Weights of a small transformer language model: 12 layers.
Each number is 500 + 50 x the weight over its row's rms, rounded and kept within 0 to 999. Layers, rows and columns count from 0. Numbers have three digits each. The size before them is the row's rms in percent of the matrix's.

# layer 8 MLP up, 896x224, rms 0.206, rows 832-895, columns 112-167
105:480367496551491509415446499498470486527518527428411493524467435540538559444468480428430534501486482510482565541518631411521507579525525501564448454482418576469494574583
110:457530538460452440495477569465547426571503545426563474540445471500505470521545528508478564449518470568527550550578527527543507463435491488552539526518554539503474469463
097:531456440496486491556395545544439507543467455533526556414509553468492457494462484521465498536444445371571474502485493525460471521527527498409563509432467454441599514610
101:396542514493456587574498599539417502533524484523516419418490407438498492467443503413481498471477453415447558515532516536544411565472510485521456573553512412551508485519
098:502429448500495564486494542551442534541492544389450456565553426475476532526535454470441498440501527500539486550534483512486534461395538533433505432491473505479505429500
096:443469453568518513503424489514524463584541502475539568511402530539623412437502481485530470535551465540459460514470522427538513470575489532567447485455468524479510422502
093:472522464527572421552477422483539574463519589491412411426483548493535467547428452518594512433519568560573509531543526441573534564571488580497492419588501387464458562564
091:488484586386517510452574521482572490562422458543511418469528499428530496485397561521465510441460484452446512460472492536462446539496478508463478521464497504451454521457
102:535499515543496485609538514517450543592528544432394519473399448560497471460554457432492498526470494551467480473583514417508535579444405534460502422507439504460533460540
095:578496476564431471425509482516561529577499555451447535531461546533447506461506530507495527464443475550625461476591538461513559446468459505600380451529487536493495440476
095:486475419575457531477452501525559535450504460519469422540546452421556494534394437517490605507442533490543460423503505486528500551437561499502455392465485429485472510575
096:481500507499467504515483447574442437529498495500459502395450434496458536538538436465516583435530453473537500547485467556531478558462504533491527480499557524487560485465
104:518465518475456503491525402513458524449540506598457537495517506487428508572615483554466552527506478417585437521597486488591441490569449516419488458555505536455451482520
101:530474434427447588447508452445494639471566465375488558531437505449445582414515509375520386482514520529532574507416553486503502551581505535562470392507474576511476468543
082:513496456500518527495561512467516486562416548415539482442479496547525507446487486540514554525540468410497506524532429468413442418561552607475479548523483411414555499491
105:527567560498460381419537448495467489444473493508503557549424570527503500504504510475469470506509570453536496540504493475493483460506560524544579514494448509522571471494
098:493553491591461528465486453447518557571551416529508461504498475494407415490440428468432439515509553454559553464518607484429489520461501513547421511493416587433472499464
102:580552514538594570479497487424460488538463521434542433493545460551515590428517520471462514440541530539509503532405628445533472467636585426520510400545603493446499547452
095:424529423484505440447504597496521431458579491519583460469472588463492523546487583574558535548518482466604496455435586498560475558530499405531521602476463546427554497490
102:483552502444480574542506531469440476435415560497491406405498467491423510521494466451540512496476508597477572443536563470551570585492462498528685438371498382529541510480
094:424555479420538508509470485527556574494510455533577504462517512523407461627538607509466570501513475462518497559423497461437511501406500443422578535473609415449486481537
096:427468450482511442485494558450514509480464507456511583361479471473517490460485601520498457431524534562583524438525517525568486451492380570439467476616489535508530413469
095:536516495553481604422559442479387538487519509503509454528503549476477588548442424484583451503460447504470534533525431550574534527410426517498465506513383476436514425468
096:547509513543426522447447504524499520467437446559463511492528545603510582606473473458437508461497420412456478503476528486564494481457467465489503500509420592495527456539
103:540516602460420550512512504523497531527477365512431548507530575495491493458517448446529328498481485472410561481523474436531516445531465470582568493428544532557455568462
103:472507502487506526543484442439569480531523505538372515543517468431457475507524538520492465534560461591466502416475463524556489604504503503465468416469474342454495582498
099:470561608494527504467488499538542410455609500607475459474489512485477554515505517537480431543485520446505471476616514402569553471513458559487505526491539550406520542558
104:526474550525482492422483436547557504546431529514527503544401467425553517490481461453555535470522530423441503458555482504493416394586509488508570457496510472561468514471
112:514525546523489641441521450560513436600555582556511509462477412542477445511466519512548457522459530489527581534532461491445650409591474534574474454562471460497421591538
114:467553403494538513502446468456582538532564540532494563508494485514413465610450587522477469374448489480556501442525590527603480514537599506495504537516467437530481495552
103:535508486434566485486419447474603499432489429448600519513486597577574601457502524561428580548619489487373572496547549488425481530541531465472540537452506502490515590511
098:568497548447555427565561612508561543503449538464454480499475501541506452399570505488582559490396495520569553402524546495562573403606544429446537525504488547504437510444
099:491529504565386463492540500443413450545456483506544532467508549539559557558496532524636475532574434427552540554494491463583494536428540451373589449554541448500576504400
102:546467439520471443459510401466578514552501450427557479399509529348569442466535572421479512434559485444525415560436472517453449494439600590463460455449513476528533521449
112:507507459419527454445494470422475573418485555444459530433504505499531517554604453496504490508512558610516470534512521411499410489466548540510462519468500487517480525485
096:544514567538408474577478479473527498443490516510518485468536410525577454557451575547448505435514510589444518508461516608552480587477486502516457415501440487499503502450
096:484540608487563483485450500547469503522443545627515575437454433430506454505525499508496472453487488544467550530447527560550431381516555399452501347450489626504535552458
107:499609490492490417559548393441491508454564504405456459408476516520477575528476380501418445492517516497473527473545620566415529568487526533547659475506441590497475570657
105:441443450441524526537567471472445449496508511451415540518447505544517442532522515491589565420556487557543504522509489458425484501494411478572510601567531457618450469494
107:463525469533551426507478496458502526582557528490564454481489586414584490623485509540481459432474534571476560476510547443478515504447484526477472537555487427496515525543
105:457558537516517576463517450568418502515562525540439509477600419500463537423472513485401451488528513469545546414559455549516568474560478550515506448466492558515560532665
100:558567458516435475555506411493427507516418471478595506503419467484524515520673452374532460456567463389540486488441541462489481429439522512595514427436374500499594537577
102:490517536472507559605536390531463518545421551537575476562448516497482514550509491527448510556495444533461529513481501524445467448497515518517478560486467474517494547544
086:469463485572467428484472465462487433534564568388585475429544486525583461523584516575458479486492529447524474450543529429426455459474538532428441504486553470535449534597
097:493428503558348516527568383465472493589422582455437482468501514497514433558553523508510522572487560505471531447341450433470501437477489530520531591554528478449491506471
096:512560585508510583429594409512552458486482547479523415431521558550465453482528506509531458443548603431527457461411378471451469387590518531529570519469560474498440538564
102:467468462436546573526578588401489558512471547449531471446474466584410537560512536476509458576521500395500542460498602624524494507447601488571430525458490450462498424554
103:507509523431472563470436537372475462434498397523478496499565532526494468516494366573567554449507520564472395513547550498476511511494541554427588482485536468542474484522
104:499469507540495545472482462615450476488587521481497505505486473538467484400505520501572518513457433504498445465449577488527485475470463529546530518488488572591416456605
090:497431419504464487527514581460528534510495584475506541465456478517496438433522466431488466573493483551572514516446525474554454549435530551445551536586459467443519500529
105:529490549593494514536431523468538473444474542580437473575473496521566507450475511519504546586527520526393510486563480480569447515438576494472466550513497498460498512481
105:560480502424531487546451499546518484526442581414479456481502483469540456526548592482468575566499490501471406458513495532533506516524549494495548518473453522369498578442
087:451491496532435570462492599582521524491502536502502505449464530447458522434505428414488453470518421542591524435524450450543461520389458571553562518515527365494359574610
112:536513613567485456539473561463535414507543540483492406476507481454467472484537525488528540465525518519449478456518594426495405432562536471464525553432498556466504486543
099:504481505421489436468566531497493537556528451555544526508460576492432429578612500518511477483552512518525503502544493387588538455577508488533499625496413511566567494516
092:515560388547446565591448538426556519532610431501483500523494481453528472487501573540469456592506477490468533517503463535520546514549547492447407526554407508518507467431
104:406536444555456555482522496395596437455502527590453611470564463450409460509481477547558493482498523593544561468467533457496519586494505448434486469530523542477472513567
092:497463454591415546595513486526522567432575557445509508564571486495527533584501515428512520447428409526416571495474391513437612479532452483380518476518543413486468506459
096:477429470562432490566498519562431460414537502471438568493539512493488599462485551436498600560485526525463525465402506501517465416451475473579535421547516432485548536486
095:504510471471494450536527458501503560446582559437532499524501525469523448660426517503569418479627423560530509454475525485442466562541576550564442419439446477507465473468
107:571496520555557501542405425419493548430487461423455470456493548444470441480507493494457395501531583533470520609497462446465492569498603425500525523511431491475531496484
099:550484529545507525459508440460541464444525465523535549462451515543466575447468621500483492466514484453579499496468556438430398513482537553436453433520469498449516606475
105:480560440505419449470545508485563477641488477564476424550483483482428466445533410473514427455437485536489507452498505622497494451564548532529561457436490510448550601516
091:471505545523505569524494513361501434471478504460583554430532488415479486462473508487534542438523449535446411435545506545511534503563517552561468501465444421392550455379
# layer 8 MLP down (transposed), 896x224, rms 0.209, rows 832-895, columns 112-167
101:465414466487511527421550529515520525480451493530521518513436564500521567477626466489515559447404507512406505533553571552519533558468451450587540530436381539568511500522
094:646543434565539547442450515456535581448529514459554527507486508473426476525473530503467501469435546483607540550509520450449445595452509490469475537566513432485448478491
105:465498463586567527498461527492482554524553488475400415462510607498475469497482441428554521565574463492559480517486512525502596524435511560600450520506400400501514398481
111:388465551492449444514468521485470518605482467520547534510489403495501480524457543617522507489450451483483486594523540534562451495486636455531560449511557408465590510536
101:561492463513436561565516522525493467504400544517442401479433507592458508385529498520525546518460502491443512481448522465458628562521511467497465662540552599494371522492
095:515490548452549462534525527477510506417478493472436455526452460478411525470514530532504525529491445538482451484545457515553461490468470363493591425574498538463473443499
100:521563560462509468485433454536551567498448490481593427441460531488544526439461499478598422455524461534450459463479530643601526502444543419446496549542515542512597566524
100:463551506453595476415551443456497538423524554508516521524446492468544552511446558537440499557343403403512474565429581490497445488417506453396523427604478483549460562536
107:329534515437503518479422545531509522537537467497505460475487484433474548482471642474473529535512449492516473479514524612495536473469567528499546568468462467462496449483
084:550510476541466549591545596439447565497489490438474468409529523458551480498507433506467473454469519523435569557487507567413439449457543458478533539430505500529613567576
095:619491435448477529417499567536550492434409504427492509519497481437523570521497513659569476407548524477495468433446505510520502441481489500440530555510498505510447516436
098:580505498479546553522530520530479349483518514468440414573485519499570474466505628454447424437423577519472530556432570474515370488435443490557494497416527536557555464535
104:680389604485494487455430516480491545494520511434548532452448455454514543553481476536458414443514492503592539512605501449546516507499516504515447528552391453580515463485
099:659493346474544523574476525587651536486529595466507494490426514475535432478517491482520525576490479585514528524426512439512527436505462572461526565531441451545492469421
075:572537482454520534547513489411521567516500467484504453534398439561504401487588515529408471466499543454531542501530554455491487555474544472458566506461582502439436484488
108:446461507411483420409448479514431506512546501553440540583556559514567533521515480482498481509532608539539508452470332445536499550419506507418522470480491481517570478555
090:472534431547511497468570582496496417483475579588567488473511560394407507500604479541433521477513537558476508582374427467458491511465473514483468553475478502519529564534
101:324492471560529543475510562374586540545407558426453478523483509452399577536464531482455615611553481456554570505547444501433460460485499545396527459496565476479450454441
099:470432577558495356497480356468464486498414493523494554575525474505519573455481577534460516433434544548497572428418470489439510562542463591514425538573563508456512446464
105:504471480495518571508541524566495445516528373491469454486579536486553613551577462574426421536481478461489472473476492488557454595501408472499532483482425460581530454564
092:572391438424454483439482465552493490485510535539503540494472587506546567464613538610433530477476440431592521392481573431432479579580567437499490511499519473553471542461
099:415416456542555515414514452562537496544548505547510468434497444495539380447468425421568535527447509448436579560432512426575481440501434530528443414475491535436490452487
091:497509416510511561501489425521505562497566515479479428533524525514522463409450428498424547490532576485457503471528540468404495479508475607398398558547487486486465552505
093:493521500526483428612450483451499535490560508455399551443603443532428556476484461572412506519455488520504469516456556438485568507563438599564522499432424410458445554427
109:303576502492542517529482434540477627454457517489577444546436459462478449467572538473433538448549536448425534527566509481530418507445413526510475401468463509491654496569
106:500433533504489413481532505574493478496399519478437525476556466512521540487614488504481569451537585533493533482459572567586491502597447451505432443554499485522441448482
107:572386399439522586454511520487542462606454453505441587490592501425550536519460504485518485459511520487502473589470416457482494522493504485493507542488535562626479493453
108:530450491576524508505481477457359442519477443539463610531518514457448510563488420482506517593466502607509489470518439565421534505456570482457451597507521510546459427521
106:450502527565567499499419545415405529508499451618440539508367511477500527516470495542426439513512522548479547544557587335492585532496454616486492464510478440430409575467
121:414503414645496523552462558464530563508460456632461520437430535482480500508519539475444518534529592571443532561544534469507524610548515539583441488564462479452363454555
106:536495578527529590525489461582508511484562467505618487522459473357473437588521489488512477386582484431500573588529621522474475430530465434463487583460481503508517489524
092:448569518522499495462477425567457532474437405447558550542523467518499491536369576547518549525421518460436475566465530438507428559474445625481523583533631510403516543460
100:524513491479493532534530528450445471405404550555427452499415530485589456535546488477450460428475466506477415589590514519541483501554452524470456418461484555555441508533
104:476467544509476456564563433480535470546557528500433627472551482560440546450577447537558451476509508632497460500560400513464515506508530512531459454545524605522492452409
115:552394564462426464511526449517384561450536500542454494595520541492458561539608599563499485453460538476523546551529509433491536499466443511513529439426470624459516493521
099:498570415476479563474508461500486480492458549459493515538453388517539497509516511495412494419553558468492490417554466382534498554522572522508535465511465482472567483514
090:494447459560542511566546510480461523472517512440499464464426573471528578478420439530541439501495533579504438460545480531506554597405488605470508530518474463525557440445
101:430554467494534471456448480501562505449592493507517518577414552549585543469514422487538582471419535451486565451483500482448511542563588593505460504512440547407492527483
120:404498463395437511457461479551443545520516569507375570501466446551552521586559436517484585470635478529509563598534556494431527559477512477541514489541514516475502437573
110:499539523461513517505591383407533540569529489572398479543417490388484530454471493467503460508500576549508457491494499596442471474483433564608490539467445514485436443520
106:396450554560500486538466621503514505584549506486506513490502423499433545554552343473468546390405496511539511494498462523607494505543474492557404516415544430575492506489
101:379500514416544525440525553532529457467578473571489495462521546545497534476548514572504561500479509573440478589582490538566512427599526455497457547494556539543473490471
097:657505467494595449639479604515412460477509635539534501549475395540509477538494478561506436532546548525565544450476493446535502500593499510425484480480450478451457511582
082:611502534488509503495496455534527518484491520535517484515429480475541486535536546498503425462518563554550500477534470502643497513562601534571550521530488498507510380505
092:514454430462537505445490513541462535476494531574571496519543554512515499444574513507570530474512460542526520559638593599598435475543525491455510497534465453545497460498
096:442551555401456465501543494411505503460475523489484504557497480500542489429477448503463576473489544425511510522565530456393515426606495543458507568372499417477423506470
097:497517496464532582469531587518542583551468493585491484460476523432529491535515543485551508513550466629501430484545528489522399447496457417429537456585475529510453509471
107:498600465484593471549473527440488465572474492517483502436564406514468532574596482531498479598501421537574397497480459426570450470465576571483546616493453438508495541468
111:414515372442453520507482534560568492521472521489440403555447431566497532472396504594512527514525493520485487452511517572556448530491484508437634493483456472451433453490
085:479494524442517533490598485558515378583513621527525492428491500511482467509437506469573490438568602462555511463487503427488494455501550466464556528508514509550524408498
110:496539497478472464480470426634569454543412523458514454483461554371389513575488480449504442493574491489413526431512473502457452451451516495549519544538544474442579531532
101:510435553453492537568448489475524541542514585513511524492598523567430524511515471425484493543512508435479531513545516494546499501421517480583459477516556435464534567465
096:590481469423466472509556531503390453528334438475550516443461494482554510467481474499423517490508524544582524579493440558463540492511483446496467490536519585524472443390
107:335515528485497455472472530547443537505548443540499523560421398520554493624599594532480544516482526485593622552456444463536450549568492562439507518466527531470496554469
101:489486551502496515583463410565487467431557421546531460485511506447454543532545489599472522547516638520519468493549533488374500527493529493422502520569549505549451574416
088:601410522573492543420533496454514493524469639518546506449523526538414597507450497523545440509550612513512498503550498461417475465501484369476551494524458486457530519448
111:525545485423459429481485339557439503509516478460488506568482474467473498484495493452624509543475507584544451527441594541496499412421469421440585573456509487583497430512
088:417552464504435589535512506527481468495489433543487506614553504483499538556570468571507500424551491423473500458535428519533427512495562573525547514452454499486525504454
092:453424391456423456452447586463471511565540514494477577311418498515536422508465601422381492545542460467529550459469518486540549486553538532459537522406544549498486496610
092:482565485504493530436446514560476497515381466612442495469511553496470554367536519500546490521486539485420486448568498505549466445494362458493505563486518514440498393499
103:456507456613531562520377473507491583384454509463427527412550507444518535574594470541528468503550496529468621468586432446521448488471520490367421400544559436478501481524
099:477475582544497521479469474459477549511588505553507497525544449546500523499525479597512439437499498413599508498495570472514508483547498463478572435529399452547560551556
099:415441399512414491513538539530486497499511512561438540515549438466476505437509468475489533518501454449495558486508461514453474459479415524571598524480565508412507497539
107:432433511429465554451547545432503506493450443474339460584414476522531460443545508441582486508468517524445520485499364437390516594575362505526508475413550554409437522456